Each number is 50 + 10 x the weight over its row's rms, rounded and kept within 0 to 99. Layers, rows and columns count from 0. The size before them is the row's rms in percent of the matrix's.

# layer 9 MLP down, 256x896, rms 0.138, rows 58-88, columns 0-223
106:65 47 54 66 45 61 40 37 47 63 49 35 55 70 52 50 58 55 37 47 61 41 36 37 53 74 56 51 55 56 57 58 34 57 49 30 58 36 33 37 51 49 53 43 43 46 59 47 44 56 56 52 41 55 41 59 36 49 45 73 42 58 50 45 42 65 51 49 58 43 28 63 30 65 51 59 55 50 45 31 54 59 47 42 72 66 49 50 55 44 62 42 59 49 59 55 41 33 56 57 45 69 42 64 48 35 67 41 54 42 63 46 37 40 23 48 50 40 48 60 52 41 31 54 56 44 54 54 33 42 63 37 60 57 48 58 59 54 49 45 48 42 62 60 35 70 49 48 55 35 56 48 61 18 47 53 53 61 69 48 60 50 40 43 69 60 63 43 67 48 35 63 39 42 54 52 41 49 51 83 58 53 46 37 58 43 56 43 49 44 49 53 45 41 62 52 56 43 38 30 69 42 53 47 56 55 69 59 48 39 50 43 52 57 37 57 39 59 41 60 48 53 57 53
101:56 40 48 50 50 48 45 58 32 23 64 56 47 37 36 45 48 49 49 59 65 57 44 44 60 49 48 48 44 28 56 48 53 64 51 31 42 42 54 50 37 67 57 52 40 44 43 61 53 46 56 32 44 41 56 53 55 44 37 59 45 50 40 49 46 32 75 50 54 56 55 55 40 47 57 55 31 46 40 50 36 52 38 48 66 48 42 47 39 52 37 42 48 54 44 49 55 63 47 43 41 67 51 50 49 56 45 52 59 47 68 50 49 61 49 72 44 29 54 38 65 38 51 54 57 48 70 41 47 53 44 44 54 52 61 53 32 53 51 29 44 44 48 53 45 46 51 60 48 46 43 50 55 64 45 36 55 47 56 45 50 53 37 43 44 31 66 63 52 60 51 57 41 56 58 31 45 64 40 45 54 36 40 54 57 50 58 39 46 49 43 68 66 44 45 52 64 57 47 49 41 46 42 50 34 50 59 52 47 48 54 50 56 57 62 60 45 56 58 54 51 86 47 51
094:69 50 52 53 53 66 64 39 39 39 52 48 41 41 54 46 41 36 42 37 64 50 28 29 72 68 60 44 57 40 54 57 52 59 54 59 64 70 48 51 65 52 31 53 60 47 66 45 32 39 47 50 57 48 55 58 37 37 36 54 46 44 37 36 27 52 56 38 55 56 56 48 66 42 45 68 53 44 54 48 66 61 34 59 55 33 61 59 37 51 56 56 55 49 69 49 54 29 46 45 56 47 50 52 49 52 58 50 48 44 61 45 55 64 58 49 48 48 53 44 54 53 36 56 38 54 33 57 56 40 70 58 35 45 48 44 63 51 28 50 61 56 53 52 66 48 45 42 59 58 46 72 58 63 57 44 57 45 44 57 45 57 67 35 77 57 46 34 62 47 50 47 52 59 62 45 57 46 60 52 47 61 50 46 60 64 47 48 63 47 33 31 58 50 52 42 48 48 55 39 70 46 56 60 36 77 38 33 55 55 56 50 50 44 58 50 61 44 54 53 43 50 53 54
098:43 46 44 33 64 46 56 58 51 70 61 42 39 48 59 59 46 71 49 57 44 48 49 53 45 51 67 39 45 40 42 44 34 36 38 58 35 61 57 34 49 72 42 36 48 56 58 54 54 52 40 58 62 60 42 43 60 49 46 44 39 37 60 39 51 47 52 61 45 63 50 44 51 48 41 48 53 28 52 45 55 39 53 37 62 48 48 53 55 28 62 52 65 54 46 43 41 68 42 32 66 56 43 52 49 53 53 57 63 41 52 49 45 34 60 53 61 39 36 56 47 38 60 37 40 41 52 70 30 32 43 58 33 52 58 50 46 51 41 65 52 46 50 40 55 42 51 33 38 48 51 39 56 47 58 53 43 51 56 64 62 50 50 49 42 48 51 51 49 58 57 32 54 58 44 30 41 40 56 42 48 65 43 22 39 56 59 52 33 37 41 45 63 63 46 61 56 56 63 40 59 53 42 53 40 34 41 48 31 36 29 57 35 53 49 66 37 50 60 31 54 60 49 56
094:61 50 57 36 27 59 60 59 46 61 44 68 69 46 42 51 34 48 54 37 40 50 50 34 48 54 52 47 61 55 54 59 49 67 41 53 53 55 49 48 49 46 41 50 40 45 32 46 33 68 52 47 43 51 65 74 49 42 49 56 51 61 34 47 43 59 52 28 49 57 51 59 50 58 69 47 34 50 52 56 46 35 47 48 39 45 45 56 45 44 44 39 59 19 47 50 55 44 44 63 41 47 52 53 55 46 64 55 59 45 56 60 44 35 45 30 33 55 50 57 46 29 46 49 48 40 38 63 52 38 44 62 76 52 58 49 43 39 55 47 49 75 30 41 55 44 45 57 54 32 26 53 57 38 54 52 49 50 47 70 50 48 46 57 33 61 36 54 59 58 57 47 52 52 52 41 40 41 36 66 57 38 46 44 48 53 45 51 50 53 53 57 50 43 53 58 69 48 54 37 36 51 50 56 39 37 49 47 43 52 58 51 47 42 40 56 36 46 50 39 50 44 55 38
099:53 60 31 50 46 53 49 48 32 38 64 51 31 64 56 61 51 53 35 65 41 53 53 51 36 44 57 42 40 54 44 50 63 55 45 53 41 63 41 33 58 62 55 43 55 65 47 39 52 62 54 58 55 58 43 68 37 35 47 42 58 48 52 50 41 58 49 63 48 42 43 50 43 58 59 37 46 39 48 41 43 49 64 48 52 45 45 75 47 27 60 40 75 46 54 48 53 60 51 70 47 49 42 46 45 61 36 45 52 46 64 52 42 47 56 48 50 44 62 61 64 51 45 46 41 67 52 71 40 58 51 43 39 50 51 58 55 39 35 57 46 47 54 47 56 67 56 58 50 42 44 67 36 60 39 46 57 41 42 64 53 52 41 46 51 50 56 60 25 58 54 55 51 44 35 41 38 43 64 49 61 55 57 47 46 51 33 38 51 48 55 57 36 46 55 53 53 54 42 19 52 61 53 53 41 55 33 56 54 52 53 51 59 58 41 38 43 33 48 40 45 50 63 58
095:42 53 34 59 52 44 52 52 43 36 39 29 52 56 55 15 59 54 41 43 48 42 42 33 45 56 48 58 46 68 23 44 53 40 49 55 40 52 50 61 52 56 52 56 40 38 50 50 47 57 55 62 55 56 39 58 58 51 50 35 59 51 60 53 41 44 52 56 54 56 49 40 48 49 23 44 42 37 42 39 48 50 55 48 46 42 48 69 57 43 53 46 48 63 59 50 42 42 77 43 29 53 51 43 56 54 43 51 40 48 49 45 50 42 38 52 47 34 49 40 51 49 45 49 42 39 52 55 63 63 35 53 47 41 60 56 67 61 36 74 50 55 42 49 56 55 50 52 50 50 60 41 35 54 48 41 59 32 46 58 52 57 54 71 57 44 61 59 47 58 59 68 57 43 53 48 48 51 38 55 53 59 39 39 33 40 53 51 70 48 56 49 45 46 45 54 44 44 62 46 45 41 56 44 42 48 68 35 48 49 61 27 55 44 71 46 41 47 39 36 67 67 64 50
097:32 48 56 52 30 43 52 38 50 55 39 41 48 34 53 52 44 36 61 43 44 63 51 57 54 67 46 48 72 53 50 56 52 48 38 51 54 63 44 59 42 61 48 70 55 42 47 65 44 60 58 49 27 37 39 44 51 45 53 44 43 64 60 36 50 62 47 45 50 43 53 71 46 45 45 42 46 48 51 50 55 35 53 62 55 54 32 75 40 62 53 52 47 55 57 59 44 69 68 47 40 38 46 71 39 66 81 55 56 50 58 60 48 63 58 51 64 60 54 39 59 54 39 57 56 46 53 20 50 42 52 46 54 57 43 46 69 49 43 42 55 49 31 46 51 45 54 57 55 66 45 49 49 52 72 60 54 55 49 46 58 38 53 57 58 53 57 45 54 56 44 49 57 64 54 59 29 64 39 31 47 61 60 47 47 45 50 47 77 70 57 56 51 71 45 41 60 44 51 30 52 59 55 62 46 34 54 65 42 43 40 52 54 32 61 48 53 44 42 72 59 56 56 47
101:55 52 69 51 51 40 52 25 64 37 45 48 48 55 56 46 65 53 47 60 65 38 30 61 48 57 71 53 68 53 38 51 42 63 42 46 46 42 51 45 57 39 38 38 62 53 28 56 51 48 34 52 68 44 41 58 68 48 48 64 57 47 36 48 56 60 41 43 45 60 44 33 38 35 43 45 56 66 41 39 49 39 45 64 57 43 57 50 47 64 51 56 30 25 17 48 60 43 38 43 60 53 50 53 64 42 67 56 45 46 38 44 53 52 60 41 37 54 51 56 51 40 47 36 44 58 40 60 42 50 37 51 60 52 46 38 51 32 49 49 62 55 62 38 59 63 53 59 49 50 53 46 45 49 40 62 47 55 55 42 62 27 42 54 46 47 52 51 61 53 58 67 25 61 57 40 55 47 53 47 38 59 57 63 64 49 47 41 44 74 42 53 57 44 37 51 64 48 26 70 65 43 52 51 53 53 62 62 34 50 40 50 45 52 57 51 48 49 59 46 63 62 53 54
101:47 46 68 63 52 42 37 47 46 50 48 58 70 61 42 70 41 59 42 38 37 71 58 43 44 66 35 68 38 39 49 61 50 54 36 59 44 58 58 78 75 37 59 60 49 67 46 66 67 33 50 54 41 57 36 49 56 47 46 32 44 47 57 57 71 53 49 60 33 39 50 40 46 40 46 46 52 35 73 53 42 50 38 34 51 54 54 55 31 48 51 49 64 57 57 42 63 49 56 50 52 49 68 42 52 47 29 40 75 40 52 67 52 48 63 52 51 49 49 57 59 47 45 58 38 60 59 38 59 50 43 47 41 37 38 57 44 57 56 39 39 52 53 55 52 47 39 46 58 76 55 43 62 50 61 53 37 45 43 42 46 57 35 48 71 38 49 52 37 65 66 43 30 44 53 60 56 42 45 49 38 51 56 68 54 52 45 47 50 52 43 48 53 50 35 54 38 35 45 41 43 54 49 69 51 54 47 41 38 59 49 52 45 42 59 52 42 51 54 50 48 47 26 41
099:59 51 32 49 45 35 41 56 56 37 43 56 68 36 40 38 49 53 45 62 57 36 39 55 40 50 53 60 56 59 57 53 57 60 49 46 64 54 36 35 75 49 59 36 52 57 52 68 47 54 51 42 48 47 48 74 72 60 67 60 41 60 43 45 56 53 65 52 44 52 46 48 55 44 80 39 57 60 49 49 47 54 57 47 52 55 53 62 35 43 55 52 44 54 70 56 58 46 69 48 37 42 63 48 56 48 48 47 33 44 52 37 63 43 66 66 43 47 59 30 44 45 40 56 48 52 59 48 42 36 44 48 52 51 52 49 63 35 53 53 49 58 38 58 46 50 58 34 68 46 37 47 43 40 55 59 54 68 43 36 41 44 58 32 46 52 55 43 55 40 46 54 55 55 35 47 35 64 63 44 51 53 47 51 70 45 47 37 47 46 59 48 35 33 47 49 56 47 57 34 43 54 57 43 43 38 58 42 44 57 29 51 52 42 32 54 31 45 45 37 49 58 48 59
099:51 58 61 32 59 48 78 49 38 50 52 57 35 34 39 67 56 60 45 56 64 57 54 41 40 63 50 46 59 51 58 48 64 40 42 65 45 60 63 46 35 47 51 49 48 61 59 53 46 43 40 32 63 55 41 52 53 51 57 73 66 71 52 39 43 52 49 46 49 37 48 58 55 72 59 55 47 51 38 40 55 59 39 53 35 36 36 47 66 46 42 67 55 43 62 60 43 39 46 39 55 52 36 60 38 55 55 75 39 46 36 47 65 45 65 41 54 47 39 53 32 41 54 45 41 37 62 45 51 36 40 32 45 42 63 63 45 44 58 53 49 53 43 75 70 46 47 46 42 54 42 45 45 43 47 73 55 49 59 62 61 46 57 51 16 69 52 53 47 47 58 68 55 44 48 45 45 37 56 44 48 44 49 44 48 46 52 62 39 49 52 53 46 36 46 59 50 63 22 63 38 47 48 61 55 79 54 45 51 58 58 63 53 51 45 56 52 53 46 38 67 53 55 52
098:68 49 50 82 71 63 44 48 46 64 59 53 38 54 51 49 63 74 70 49 53 50 53 44 55 49 46 48 63 65 62 43 52 47 42 55 69 55 60 51 55 56 53 45 58 56 53 58 61 55 45 40 46 58 57 60 65 65 64 49 45 38 38 61 44 30 51 50 45 48 55 42 31 53 59 45 53 42 50 37 76 63 48 55 40 32 59 40 34 49 67 67 36 46 55 49 58 41 29 58 48 48 54 54 56 55 64 42 70 55 41 48 48 51 64 30 35 50 53 65 48 44 46 50 57 59 62 44 72 45 64 45 47 49 64 43 54 57 55 40 65 50 33 43 43 48 57 56 38 61 41 58 41 47 60 50 60 51 41 49 47 47 41 41 60 56 53 59 51 41 56 69 37 49 44 19 63 54 30 39 54 39 65 59 46 30 43 63 56 36 18 61 42 43 39 45 57 59 52 57 42 36 49 49 58 40 57 57 56 52 49 56 51 43 59 45 37 35 39 30 52 51 52 45
098:51 40 63 49 50 35 59 29 43 62 59 55 54 67 54 57 47 64 37 66 32 60 54 42 52 33 57 37 45 57 61 36 49 65 33 46 46 50 47 49 49 48 48 51 53 54 37 73 66 49 45 45 85 50 58 43 68 52 46 45 36 47 49 55 26 56 43 41 49 44 44 42 56 41 53 48 52 60 46 41 55 41 60 58 53 33 60 44 53 43 52 48 55 40 38 59 60 49 57 41 53 50 66 49 72 67 41 56 53 41 21 45 56 69 57 49 50 43 47 68 51 34 42 58 59 29 50 66 46 46 55 71 81 43 47 50 47 60 56 36 42 52 58 58 51 56 42 50 25 65 34 61 56 47 41 50 39 53 47 57 48 46 42 53 57 30 30 49 48 47 38 63 36 61 60 49 40 43 56 45 45 34 63 50 53 48 69 46 54 46 52 49 55 42 56 47 57 32 48 62 66 54 45 60 52 41 52 52 47 53 50 66 66 60 50 53 66 59 52 52 53 70 62 42
099:49 53 48 42 58 52 51 56 56 44 55 52 48 55 49 68 30 61 50 57 49 39 45 52 41 61 61 65 45 52 58 46 62 63 62 48 62 54 51 53 58 60 58 57 58 68 58 47 57 60 40 44 56 51 56 70 71 44 67 57 40 42 49 63 49 53 57 39 48 51 58 61 48 62 46 64 46 60 42 66 46 49 48 55 44 51 50 58 49 42 42 46 65 38 45 65 45 63 49 52 63 51 34 60 46 57 47 61 61 43 49 46 61 55 48 52 56 44 54 49 41 54 65 55 54 41 49 50 60 52 52 53 57 35 55 62 45 53 38 61 51 49 45 46 58 59 37 49 67 28 49 57 46 43 54 41 44 45 58 51 49 33 47 60 44 37 59 42 40 52 41 46 50 61 41 31 42 41 52 54 57 50 45 38 64 41 46 62 50 33 53 40 55 60 58 57 62 64 65 56 62 48 52 40 43 48 48 46 64 41 63 54 52 55 42 45 46 63 54 76 45 49 55 50
094:53 54 44 54 54 34 49 39 54 29 45 51 50 54 52 65 62 70 58 62 20 57 36 41 41 34 41 54 56 68 60 71 54 60 50 40 41 52 44 59 49 61 62 45 63 42 72 51 48 55 74 59 46 49 47 27 54 59 44 40 57 64 57 47 55 65 33 56 55 45 36 26 46 45 42 51 58 58 58 56 34 36 42 68 61 39 50 60 48 58 54 48 47 51 37 52 26 56 54 55 44 40 44 45 51 53 21 62 63 46 39 45 50 51 68 54 51 59 28 60 54 31 71 54 61 48 48 51 49 56 53 59 42 38 56 45 39 42 61 52 46 52 53 62 60 43 54 39 61 41 45 51 35 38 37 56 46 50 62 48 52 54 34 64 51 43 38 52 46 47 75 45 54 54 49 38 34 56 63 62 55 46 36 56 43 41 62 54 49 47 50 49 46 47 55 38 47 49 56 53 59 53 60 42 50 45 53 45 44 43 65 44 57 44 51 49 63 56 36 52 43 47 67 33
112:62 49 50 62 55 60 66 52 58 39 47 58 53 23 32 37 41 55 53 43 51 58 56 51 54 47 32 63 43 57 58 46 47 60 50 47 47 52 64 51 47 39 24 57 32 51 49 48 55 44 44 77 39 35 42 46 47 37 59 48 49 37 38 60 29 34 53 54 63 40 39 26 46 47 55 36 41 51 47 61 39 46 35 61 49 46 56 63 34 46 47 48 55 72 43 41 57 51 15 50 43 60 49 41 62 34 56 23 61 44 58 50 62 49 44 71 41 50 61 50 48 56 35 40 56 53 57 50 40 55 42 55 35 42 43 47 43 50 52 44 60 50 51 31 48 47 40 45 64 58 51 55 62 49 39 42 54 58 43 41 50 59 49 49 43 70 53 47 44 60 58 34 37 46 60 63 72 59 44 46 25 54 58 46 50 46 20 35 60 52 33 59 46 46 39 52 73 57 42 43 37 49 18 56 76 47 62 53 39 57 53 33 56 58 55 33 36 43 36 54 51 43 59 35
102:58 50 27 48 58 31 44 50 52 65 59 60 61 41 51 48 47 38 56 51 52 59 39 38 50 38 48 44 73 61 55 55 53 52 33 54 50 61 58 55 39 40 54 38 54 46 52 28 33 44 43 32 57 47 44 68 29 49 57 52 57 50 40 51 59 41 46 61 56 58 30 59 57 70 43 45 51 44 26 44 41 65 47 34 58 48 38 48 64 39 55 47 59 38 47 43 54 54 37 58 56 48 57 57 33 24 57 53 43 56 49 45 50 59 31 40 39 58 41 73 54 55 51 48 66 43 52 48 58 42 51 37 33 56 41 42 61 56 39 52 57 38 55 56 43 41 45 50 54 47 57 54 23 34 47 60 35 59 62 48 32 68 46 45 46 54 61 58 46 52 41 41 47 49 44 51 55 56 33 45 54 66 58 63 49 40 35 52 48 52 57 74 54 62 43 44 43 29 57 44 67 68 61 42 57 46 47 48 64 56 59 57 44 30 58 49 41 55 61 34 55 70 63 46
100:51 34 63 54 56 57 51 50 69 39 45 43 57 52 72 46 48 57 43 54 46 57 55 47 47 60 63 54 69 68 57 58 59 54 50 59 57 27 41 52 41 48 55 52 50 52 41 67 65 33 53 64 44 63 58 68 62 48 60 53 35 49 70 51 35 57 20 43 43 37 60 54 43 61 43 47 63 52 45 66 44 41 61 57 55 29 47 40 47 43 34 48 37 59 45 35 35 57 43 55 88 54 68 44 29 65 59 51 55 45 46 48 58 50 54 48 51 43 26 47 54 60 36 52 42 51 61 53 54 35 48 47 65 31 56 51 57 21 51 39 53 50 38 67 45 53 40 40 34 41 61 60 48 53 56 46 56 55 27 55 54 54 63 47 70 48 54 53 44 63 47 40 54 38 52 32 66 33 69 56 56 42 40 32 56 48 67 40 60 44 61 59 44 46 55 53 63 49 54 55 30 41 29 46 24 35 72 37 46 59 67 47 42 53 67 36 59 62 56 59 67 55 48 50
095:58 50 31 45 53 65 50 47 49 47 39 56 46 31 58 46 47 50 51 50 47 55 58 42 53 35 54 60 64 43 31 35 43 44 42 62 42 59 55 53 47 44 58 54 50 53 31 56 39 36 45 68 38 47 51 54 48 37 57 40 40 41 50 38 48 64 41 59 48 43 40 50 45 61 52 63 69 40 64 50 49 55 51 65 40 43 41 44 41 44 54 54 50 49 49 33 45 70 60 47 52 61 58 47 30 41 48 63 47 44 58 56 48 60 41 42 44 58 57 35 41 44 45 46 55 48 47 58 40 34 52 52 28 47 46 66 39 51 65 59 54 54 30 47 36 41 59 40 36 60 48 46 44 38 39 63 52 57 65 58 48 57 45 41 51 64 53 38 56 47 49 55 45 49 56 62 38 65 31 55 61 56 38 42 52 59 54 46 39 65 62 70 72 66 33 49 52 41 58 44 42 55 34 50 48 42 50 51 38 52 52 43 63 59 60 63 56 56 49 55 62 26 64 45
099:59 55 43 62 53 53 52 51 57 53 64 44 41 49 44 59 45 53 61 52 34 54 59 58 43 56 52 52 41 53 43 44 43 56 46 47 48 32 67 48 51 32 67 60 44 52 40 70 50 52 23 62 59 34 64 59 37 61 53 52 33 50 48 40 54 40 42 42 48 52 56 46 64 61 66 50 40 24 62 39 62 54 66 42 49 47 38 39 50 56 56 55 55 60 42 41 44 32 53 45 62 53 52 47 62 41 49 62 55 75 61 64 51 46 62 61 39 45 52 50 54 55 61 43 60 58 37 52 59 57 45 69 43 50 25 55 59 42 49 47 35 26 61 54 50 72 58 55 56 54 49 48 63 57 34 60 55 38 65 64 33 76 51 38 47 35 43 63 50 47 61 49 35 44 31 54 55 54 47 56 52 60 42 57 74 48 49 53 42 52 61 53 45 37 51 59 58 42 42 43 12 61 47 59 60 55 45 49 39 55 42 52 50 48 68 54 46 65 47 56 57 51 32 51
097:57 44 37 65 40 45 58 50 63 63 66 64 47 67 56 67 61 35 58 48 53 64 49 54 50 44 53 32 48 41 39 50 44 41 47 54 63 53 49 32 54 46 41 53 37 50 63 45 53 56 46 52 55 47 58 46 58 46 47 49 55 48 54 36 58 59 59 46 61 49 40 44 43 48 59 64 44 46 43 41 69 47 43 44 47 43 48 57 54 42 52 32 49 40 37 39 46 48 51 40 47 54 31 46 49 25 48 48 45 55 49 60 36 56 60 66 56 48 44 48 49 70 30 40 28 44 43 47 69 64 49 54 46 66 57 41 60 53 41 52 52 46 68 63 60 46 55 52 63 46 56 40 42 78 49 49 36 44 60 36 34 53 66 30 63 50 68 40 63 53 62 57 47 40 61 38 41 54 46 49 52 35 53 42 59 40 48 58 59 30 57 51 54 62 56 38 44 38 51 58 59 63 41 46 55 46 49 51 52 23 49 60 65 50 35 36 43 55 42 47 40 62 44 49
106:53 50 62 43 48 54 41 51 25 77 50 30 45 48 55 49 37 60 59 57 58 69 55 34 49 38 52 45 62 57 51 46 46 49 34 55 49 43 38 43 42 50 65 38 45 66 42 53 68 60 57 46 40 64 63 45 53 47 39 49 47 57 56 52 53 48 64 54 40 61 50 55 39 52 45 45 61 57 56 47 38 46 60 53 46 50 36 41 28 42 53 43 38 43 39 49 53 45 61 39 53 43 54 49 74 49 55 47 66 50 60 60 54 65 38 38 65 44 38 42 49 62 48 53 43 32 49 24 54 40 53 69 42 51 48 39 24 48 52 40 53 51 46 54 34 69 36 43 37 32 60 47 45 38 33 42 45 71 62 47 57 53 44 56 46 61 60 71 46 54 30 47 47 61 52 46 55 46 47 35 49 31 46 44 25 62 52 33 66 49 37 43 45 46 64 32 62 49 53 65 49 47 32 60 45 41 59 33 69 55 51 61 38 44 52 63 56 59 43 43 52 56 57 59
105:40 47 51 51 49 38 39 50 53 27 43 44 38 48 52 47 41 58 25 58 42 44 50 60 50 44 36 58 49 67 61 48 40 47 42 45 39 69 52 36 58 51 67 47 58 53 41 38 48 43 49 42 43 47 62 46 53 49 38 65 48 40 38 54 56 59 61 47 39 50 42 53 36 56 53 45 63 40 56 59 46 56 73 54 42 55 67 56 49 67 57 42 53 47 48 42 40 45 60 42 45 41 65 56 67 38 50 44 48 58 56 47 53 50 48 49 49 67 52 48 42 63 54 46 58 56 60 54 56 51 42 60 54 62 55 37 68 26 44 43 57 51 68 24 57 47 42 50 50 47 43 42 43 47 40 38 42 51 52 52 30 52 16 52 44 55 69 61 62 40 45 30 45 48 64 46 61 50 53 47 47 53 60 44 51 57 49 50 47 33 53 38 50 57 45 51 31 52 60 51 40 54 52 31 44 38 49 59 39 52 49 46 64 65 61 42 52 55 43 46 39 37 58 52
100:37 37 45 39 45 80 39 48 40 57 51 53 28 61 44 71 62 55 63 28 26 61 48 55 30 60 59 41 53 52 49 67 77 55 52 54 45 51 50 60 48 51 47 57 49 42 54 55 58 46 44 43 58 66 62 55 49 65 69 35 46 71 42 47 56 60 27 50 55 47 49 54 58 65 32 78 47 50 59 44 45 61 47 39 51 47 55 60 69 42 58 78 51 63 59 69 44 60 55 45 47 71 30 45 52 48 49 27 55 84 47 43 48 51 61 35 44 50 36 46 36 66 45 48 44 56 61 43 31 39 40 57 56 41 46 46 51 65 54 72 54 44 33 64 51 51 44 44 50 43 48 66 38 76 34 37 46 42 42 46 43 48 42 46 28 54 58 41 69 61 50 56 57 55 54 46 37 55 56 57 55 48 63 48 41 59 55 58 41 53 53 50 46 43 56 69 61 51 35 62 49 48 51 60 48 76 60 47 53 37 48 60 43 57 46 45 52 53 45 49 62 69 42 26
093:44 35 63 51 51 55 50 54 45 66 77 61 56 64 51 53 44 49 62 56 57 60 51 57 29 35 54 61 47 52 43 49 50 52 40 52 47 57 67 60 45 45 50 68 37 50 63 48 57 38 57 49 41 34 47 38 41 35 52 50 58 49 44 41 31 54 46 48 43 30 48 43 47 60 40 46 49 56 49 70 62 45 54 60 62 46 41 67 53 55 60 47 53 51 34 52 64 54 48 59 27 47 50 50 43 51 69 29 62 49 45 54 39 53 51 49 50 37 47 70 45 48 56 49 44 45 71 44 41 55 73 65 51 62 34 56 58 37 51 71 51 66 37 41 43 62 59 46 40 55 42 50 50 40 64 35 60 59 57 43 28 53 64 54 49 48 40 60 44 69 54 43 52 30 48 69 60 59 56 59 43 54 49 66 56 64 59 47 59 61 48 60 51 47 51 45 55 48 58 45 49 54 28 35 38 46 49 51 49 50 43 44 59 46 34 73 36 51 57 54 49 48 48 46
101:45 45 69 53 42 48 49 62 44 41 57 48 65 53 56 51 52 45 36 75 46 62 46 55 37 64 60 51 56 56 34 47 50 61 40 30 55 56 46 45 54 50 42 25 45 53 52 38 47 59 70 62 55 42 58 39 71 59 49 46 55 61 46 50 55 27 42 44 47 53 49 50 58 46 73 41 56 56 59 38 49 49 55 46 31 62 39 50 52 33 53 41 50 51 63 39 56 32 47 35 59 42 64 28 35 65 53 48 73 49 36 55 74 37 34 55 47 42 55 44 41 39 57 54 61 51 37 51 48 65 57 45 63 41 52 46 61 34 40 62 58 68 51 33 47 49 46 54 55 40 31 62 44 49 40 68 33 48 55 49 37 68 44 67 55 58 32 52 29 44 50 46 37 53 62 36 58 45 58 38 47 51 39 60 24 47 25 54 39 53 46 62 46 40 45 46 49 44 57 45 52 39 56 68 45 59 52 44 54 49 67 63 47 44 40 43 68 42 37 21 62 51 52 57
095:38 66 52 56 71 42 66 61 42 52 50 32 40 37 44 52 65 46 48 49 53 46 49 40 52 50 41 33 58 61 43 36 54 49 71 44 46 73 57 33 51 40 43 37 40 53 51 51 52 38 46 52 56 60 59 53 36 56 31 41 63 42 39 57 55 50 49 47 68 51 46 57 54 31 54 38 32 40 38 45 55 30 40 48 64 43 32 43 32 46 70 25 48 54 36 33 47 60 40 16 64 56 40 53 57 57 66 50 43 40 52 56 58 48 47 55 45 55 56 35 52 55 54 50 37 47 32 49 59 56 58 60 41 24 38 62 45 37 39 57 52 52 60 43 39 51 57 42 55 54 70 43 47 47 47 57 30 60 54 59 36 48 49 47 54 44 40 44 55 57 46 46 39 47 65 46 42 59 49 51 56 60 59 71 45 48 55 51 48 21 47 53 43 41 61 49 44 52 58 64 61 57 51 40 59 61 50 42 35 60 54 59 51 56 50 56 52 31 61 42 44 44 53 40
097:72 57 47 63 52 54 41 30 59 50 58 54 65 35 53 58 58 42 57 26 60 50 48 73 59 38 75 58 56 41 35 50 36 52 62 44 62 41 60 54 46 56 61 34 70 56 49 55 47 37 61 25 68 51 63 45 50 37 56 56 61 53 63 65 75 68 41 57 58 32 54 41 45 66 40 51 35 41 38 60 36 52 49 59 52 55 60 50 42 67 51 58 53 43 40 61 17 53 68 51 42 42 50 60 34 48 61 49 60 64 71 32 41 52 39 51 46 64 64 37 43 64 58 55 53 37 58 38 37 54 48 34 46 50 44 63 60 49 57 68 49 47 59 47 49 38 30 40 57 53 59 58 49 49 44 58 50 28 60 37 54 36 55 51 47 38 61 53 54 60 52 57 62 37 59 66 51 38 44 46 52 46 49 54 69 51 52 56 48 66 29 58 48 42 42 35 44 76 57 53 58 44 64 44 45 43 71 52 37 30 76 62 36 50 68 55 31 35 62 44 38 51 34 36
102:63 42 57 51 46 42 48 47 36 48 62 31 54 49 48 53 25 54 46 39 69 54 48 61 64 57 55 42 53 35 50 42 51 64 47 35 45 42 63 42 36 60 42 51 74 57 41 52 41 61 60 49 65 36 55 59 48 36 65 56 52 52 61 46 57 32 64 65 50 63 38 49 56 55 42 40 59 42 48 59 53 42 52 56 54 58 55 72 58 56 69 62 49 67 72 54 45 40 58 34 45 37 59 43 56 49 47 61 57 57 57 50 40 38 48 59 56 60 47 54 49 72 48 43 42 47 49 50 54 55 54 60 50 47 58 44 52 50 51 67 37 49 47 47 44 48 48 47 43 55 53 47 59 51 49 45 48 45 58 50 63 48 70 58 43 49 45 49 47 45 43 60 51 65 41 46 42 66 39 42 44 18 46 71 63 51 55 70 66 45 52 53 65 49 43 47 35 66 51 51 31 51 43 55 34 44 40 33 54 53 49 57 50 52 71 43 48 44 46 44 38 59 52 66
097:49 37 57 60 43 37 43 59 41 50 50 66 44 45 51 46 44 56 47 48 60 51 49 47 67 48 48 46 50 58 37 59 60 37 64 56 30 60 57 38 30 42 52 60 34 60 48 40 47 37 61 41 47 64 58 54 47 56 52 38 46 46 52 46 39 51 53 50 63 64 38 42 44 53 40 60 72 75 39 30 60 44 61 52 44 41 45 42 40 48 68 49 51 51 51 54 51 54 34 37 33 71 28 41 63 56 44 51 55 67 65 44 33 50 50 54 31 32 65 61 44 53 57 52 60 51 48 65 48 46 57 58 52 48 52 41 57 61 54 46 59 56 57 54 42 44 40 53 56 57 55 40 48 41 50 52 52 32 59 50 40 57 41 56 31 54 40 39 59 45 27 44 48 41 50 48 35 42 49 38 53 41 44 55 46 44 45 51 34 58 73 50 67 56 50 59 57 49 61 65 31 60 48 52 65 51 47 25 52 51 36 52 47 57 69 38 48 43 58 40 51 40 76 20